Each number is 200 + 40 x the weight over its row's rms, rounded and kept within 0 to 999. Layers, rows and columns count from 0. The size before them is the row's rms in percent of the matrix's.

# layer 2 MLP up, 512x128, rms 0.103, rows 471-511, columns 64-127
109,212,210,196,225,183,227,270,243,166,170,226,219,148,250,200,162,170,281,169,145,274,255,233,265,188,200,187,232,227,188,167,177,199,175,97,225,203,196,248,206,226,162,218,182,150,194,214,174,161,236,188,240,186,217,171,174,192,206,236,134,194,144,187,222
097,205,183,203,114,219,194,224,233,189,188,243,229,144,205,214,243,163,203,185,164,249,236,208,191,202,165,195,187,194,178,214,90,191,251,201,235,206,245,206,186,183,134,175,194,215,212,214,179,213,135,222,258,201,288,127,184,257,139,223,211,238,131,244,133
102,177,217,227,175,146,176,207,299,173,193,228,184,132,222,254,212,223,257,266,193,218,244,202,147,275,200,214,207,208,221,205,287,154,143,207,232,240,206,201,246,144,188,240,225,249,214,194,206,193,216,202,204,215,248,175,128,264,188,198,143,222,125,196,187
106,134,206,167,164,173,196,207,198,190,192,233,223,188,182,173,177,246,256,187,155,244,228,225,180,224,195,217,228,165,199,242,151,188,128,222,253,221,234,210,179,185,176,198,128,167,226,231,218,144,261,189,260,232,201,217,182,280,130,208,195,213,200,223,164
100,195,214,236,259,151,144,254,180,202,224,211,228,220,235,153,188,190,252,186,203,184,301,174,232,250,140,265,238,132,171,193,245,175,192,203,160,222,167,212,164,228,143,168,167,222,225,225,221,153,247,188,175,201,246,194,166,245,127,178,252,254,149,139,212
088,243,211,191,168,176,170,180,221,209,152,293,201,164,226,236,243,162,189,278,138,171,112,188,266,145,176,240,172,117,227,208,239,226,206,116,169,230,167,208,293,191,244,171,214,224,215,210,186,196,201,192,191,177,256,203,155,185,207,187,133,212,191,136,139
107,189,213,240,227,197,180,225,268,234,151,241,276,202,180,265,230,233,191,209,226,297,266,163,172,250,202,223,143,116,164,163,225,230,185,203,223,216,201,228,232,127,234,197,184,212,131,168,213,214,152,157,226,121,215,171,190,203,192,132,229,230,199,128,188
090,199,205,95,197,176,196,229,204,215,224,241,218,148,204,182,250,280,226,200,207,222,243,168,194,175,244,200,227,216,171,116,102,238,224,136,270,193,234,258,216,271,208,162,212,158,214,207,220,254,164,194,254,193,228,221,193,203,141,132,257,208,154,140,187
106,180,301,234,245,180,190,251,206,230,154,214,175,270,252,271,279,209,269,261,241,277,184,168,282,246,183,237,128,247,133,198,191,206,192,176,146,266,255,247,216,178,207,215,192,235,251,156,213,238,220,211,189,214,171,125,202,217,205,184,230,200,214,207,211
108,156,106,161,185,199,230,232,267,281,226,194,171,132,190,198,100,239,157,195,166,190,156,204,162,135,161,203,175,185,202,195,239,196,141,169,160,258,196,206,206,232,200,173,212,281,185,192,169,196,212,178,214,191,171,273,176,255,243,157,144,216,192,147,237
112,174,261,176,192,228,229,217,304,222,177,173,130,244,234,216,149,213,230,206,199,256,172,209,158,232,153,254,150,100,257,208,184,204,200,195,252,271,229,189,202,190,194,243,234,213,275,188,187,229,202,167,243,141,229,204,259,286,176,102,130,193,207,217,221
096,236,155,104,183,217,116,241,162,191,198,228,140,190,200,244,206,231,317,207,215,232,244,253,271,178,167,236,225,234,176,157,138,193,230,151,180,168,214,193,250,164,173,113,201,230,247,206,152,202,221,119,201,121,197,230,173,228,259,189,214,160,189,212,254
101,213,228,159,283,164,184,252,212,254,210,170,186,197,181,199,165,217,171,225,188,233,201,236,176,106,103,218,213,183,228,157,235,171,107,146,157,257,148,179,236,258,189,203,262,183,216,184,176,188,193,200,220,267,210,226,122,190,228,178,119,214,223,287,159
088,199,153,178,193,194,183,234,210,182,238,264,242,254,199,255,148,244,277,179,212,83,186,256,267,138,178,259,210,181,167,221,226,203,240,158,190,176,177,194,234,266,197,168,203,223,300,221,231,156,244,182,246,116,220,181,215,194,167,181,237,254,118,187,159
104,180,200,244,179,192,255,237,215,118,223,288,197,157,194,240,107,132,210,227,124,188,175,150,190,148,143,202,122,212,178,192,241,233,268,199,206,142,137,269,194,298,229,165,208,190,107,137,212,240,289,106,217,177,128,198,154,157,192,234,155,187,176,219,200
090,273,206,236,171,208,184,200,274,197,234,195,232,242,208,241,215,183,252,220,221,169,224,201,221,168,170,259,142,245,179,205,211,205,227,207,224,145,177,197,193,209,198,199,267,243,159,231,238,219,220,208,169,220,176,242,177,140,199,256,247,172,203,147,196
103,225,167,189,153,170,210,197,234,181,157,294,205,220,227,278,242,231,229,190,169,223,188,195,261,218,185,236,110,224,185,212,112,205,112,204,253,254,243,268,198,198,178,174,152,233,198,236,192,216,125,213,180,94,247,187,245,195,244,190,225,220,215,134,150
119,207,255,164,250,183,155,209,225,193,210,184,223,192,149,253,211,231,190,246,242,139,217,121,229,229,157,221,164,112,166,226,96,153,203,211,187,166,279,210,211,214,167,260,166,266,270,198,230,240,240,190,189,124,270,177,125,174,191,200,224,164,142,248,182
111,201,181,212,175,189,167,203,239,223,145,230,199,248,147,198,120,188,172,186,237,230,228,122,171,215,115,157,147,154,172,194,158,160,178,162,227,177,247,228,200,203,235,145,174,247,230,79,114,239,162,188,201,174,220,144,220,207,149,179,165,181,144,177,264
103,178,201,145,196,188,230,219,244,171,208,193,162,227,214,171,239,228,175,219,236,180,232,170,202,147,98,235,186,194,121,197,198,236,265,156,145,226,200,190,185,165,133,145,154,219,205,218,185,205,180,232,206,238,183,153,186,156,189,226,207,225,149,197,202
081,207,218,173,177,214,180,215,202,196,252,232,218,146,199,197,190,228,179,265,155,142,221,262,247,234,171,173,205,248,224,185,205,237,130,206,194,174,242,140,210,187,162,141,165,158,236,270,103,213,228,149,247,157,185,123,172,197,233,251,194,238,174,196,147
106,149,207,237,168,213,276,229,228,147,213,176,214,156,243,185,179,237,228,194,268,176,137,208,143,225,172,193,192,194,174,160,241,237,224,116,210,171,204,144,167,191,231,151,162,190,165,254,190,141,194,218,207,214,269,240,194,181,151,101,167,189,232,156,167
095,155,195,193,227,135,199,232,264,253,213,240,270,193,220,190,229,205,236,200,261,239,220,171,186,204,202,200,156,148,184,163,158,257,231,177,288,197,122,240,184,123,215,237,196,217,184,165,135,175,235,208,249,207,209,179,160,235,180,201,192,235,182,244,272
106,216,264,247,229,116,161,258,204,140,165,299,266,223,229,207,259,230,216,193,196,230,159,197,288,222,166,246,172,153,182,131,199,217,213,202,263,144,211,267,252,203,191,202,192,144,181,139,251,142,233,183,188,167,173,215,197,152,161,192,142,163,169,139,223
117,136,172,208,212,172,136,237,257,198,153,188,245,114,206,186,223,150,267,264,253,204,218,216,204,150,191,210,181,225,159,137,205,229,194,135,189,218,186,189,225,228,246,209,225,162,187,215,168,270,238,213,232,165,235,225,136,232,237,176,102,177,200,162,195
089,173,232,170,194,167,156,226,235,196,109,198,212,169,157,123,203,218,196,233,146,194,224,223,172,195,179,219,190,166,261,209,210,232,135,151,187,291,221,240,239,201,149,173,183,143,189,234,115,179,229,162,210,155,284,153,182,261,202,177,197,143,65,192,141
101,214,220,289,211,215,216,236,222,279,192,224,259,226,169,188,194,185,178,173,179,219,166,99,131,215,179,167,173,144,192,142,239,142,187,181,206,153,273,148,159,253,190,239,245,199,174,237,197,200,169,208,214,170,226,204,175,204,163,222,217,212,182,175,268
089,187,234,177,190,174,191,208,294,247,133,246,187,151,289,207,233,199,206,291,251,180,248,235,165,203,188,292,265,136,168,241,246,200,185,209,243,175,224,197,264,231,228,196,205,199,217,225,232,243,203,176,273,203,215,170,194,277,177,169,129,243,247,133,168
084,215,205,221,183,243,202,194,216,226,123,150,224,212,141,213,201,134,188,159,169,199,188,202,221,253,158,274,150,174,119,155,211,175,178,176,146,242,188,226,179,219,172,229,233,218,220,203,205,156,146,190,209,161,180,292,249,169,140,250,212,167,235,177,251
084,164,162,213,137,185,242,214,240,211,214,274,261,181,206,135,195,203,235,202,221,184,180,226,189,223,190,213,240,224,108,128,159,224,241,126,253,218,157,218,290,210,132,191,168,159,138,134,125,209,195,118,195,185,206,151,174,198,220,157,170,255,227,207,217
102,160,208,184,202,196,185,251,222,242,223,180,207,242,228,259,172,150,216,195,285,191,141,198,162,136,186,241,196,288,139,208,171,233,176,97,199,218,214,150,222,206,220,185,196,261,269,247,175,229,197,257,193,136,146,254,125,209,197,179,167,229,194,191,287
103,118,182,199,206,111,213,219,262,260,189,271,209,170,211,171,223,212,232,220,212,239,210,153,182,256,169,205,207,127,221,255,198,208,93,173,152,179,226,211,256,115,190,122,179,201,250,120,211,217,212,159,213,165,125,245,163,248,166,199,206,288,165,158,188
118,200,232,236,234,315,140,229,236,220,128,310,257,216,199,258,235,159,247,185,211,221,260,140,170,154,167,251,147,217,151,154,244,203,222,156,223,210,186,250,220,155,243,198,168,211,165,220,235,261,172,232,255,205,239,210,179,197,205,255,215,218,221,189,187
094,206,131,209,126,107,277,199,216,241,171,127,246,166,202,251,196,257,130,176,212,180,227,207,189,202,169,175,183,222,166,230,153,256,184,137,215,189,191,153,228,146,170,197,134,267,228,194,154,145,161,123,220,183,165,183,197,171,219,199,213,185,236,244,169
108,129,196,124,142,186,185,254,177,197,241,236,201,213,226,211,201,269,159,203,156,165,158,143,195,249,163,225,167,144,249,214,208,198,135,196,221,244,204,286,231,199,159,250,222,194,175,223,182,138,199,207,244,186,251,218,135,245,100,199,185,239,217,162,188
108,142,193,239,244,187,250,204,220,257,201,228,213,165,216,200,176,235,238,186,251,110,241,184,140,257,126,254,200,154,189,208,195,195,185,211,208,196,194,249,234,262,166,180,211,198,197,147,195,171,278,166,142,159,184,186,207,242,168,231,222,235,156,235,135
097,210,205,185,284,208,258,200,224,263,298,221,200,226,165,189,192,242,201,251,183,237,195,237,144,227,221,166,265,155,163,187,234,146,237,182,202,169,261,181,188,176,175,171,168,183,225,168,213,214,195,184,298,154,261,177,191,165,235,215,200,214,187,214,190
087,240,209,168,239,232,204,230,228,256,151,188,196,201,209,184,190,258,276,241,241,171,196,159,204,176,191,242,231,155,177,170,201,145,159,191,264,193,189,281,250,182,208,212,236,222,185,170,236,191,235,189,210,174,120,215,204,207,197,176,245,203,156,238,262
104,190,190,197,223,216,139,210,236,209,219,235,221,114,227,164,239,189,206,292,247,270,170,252,147,135,223,183,109,238,114,227,196,250,185,186,253,168,140,232,133,272,170,195,243,257,243,146,165,167,262,234,261,152,262,172,185,154,240,167,232,241,139,172,217
097,201,271,187,182,172,216,230,233,219,284,227,221,178,211,276,192,222,187,207,190,210,174,198,234,157,71,287,159,196,154,212,157,172,179,186,174,177,211,213,188,274,131,203,168,183,183,207,222,240,230,148,154,167,171,238,180,145,254,235,217,233,180,167,161
092,135,169,187,194,161,145,205,179,221,300,244,269,280,238,246,222,131,266,270,242,171,191,286,188,158,208,238,214,155,159,262,254,182,144,129,175,255,281,193,230,183,138,205,231,205,237,152,227,264,209,209,233,159,204,207,161,165,182,197,208,169,139,154,207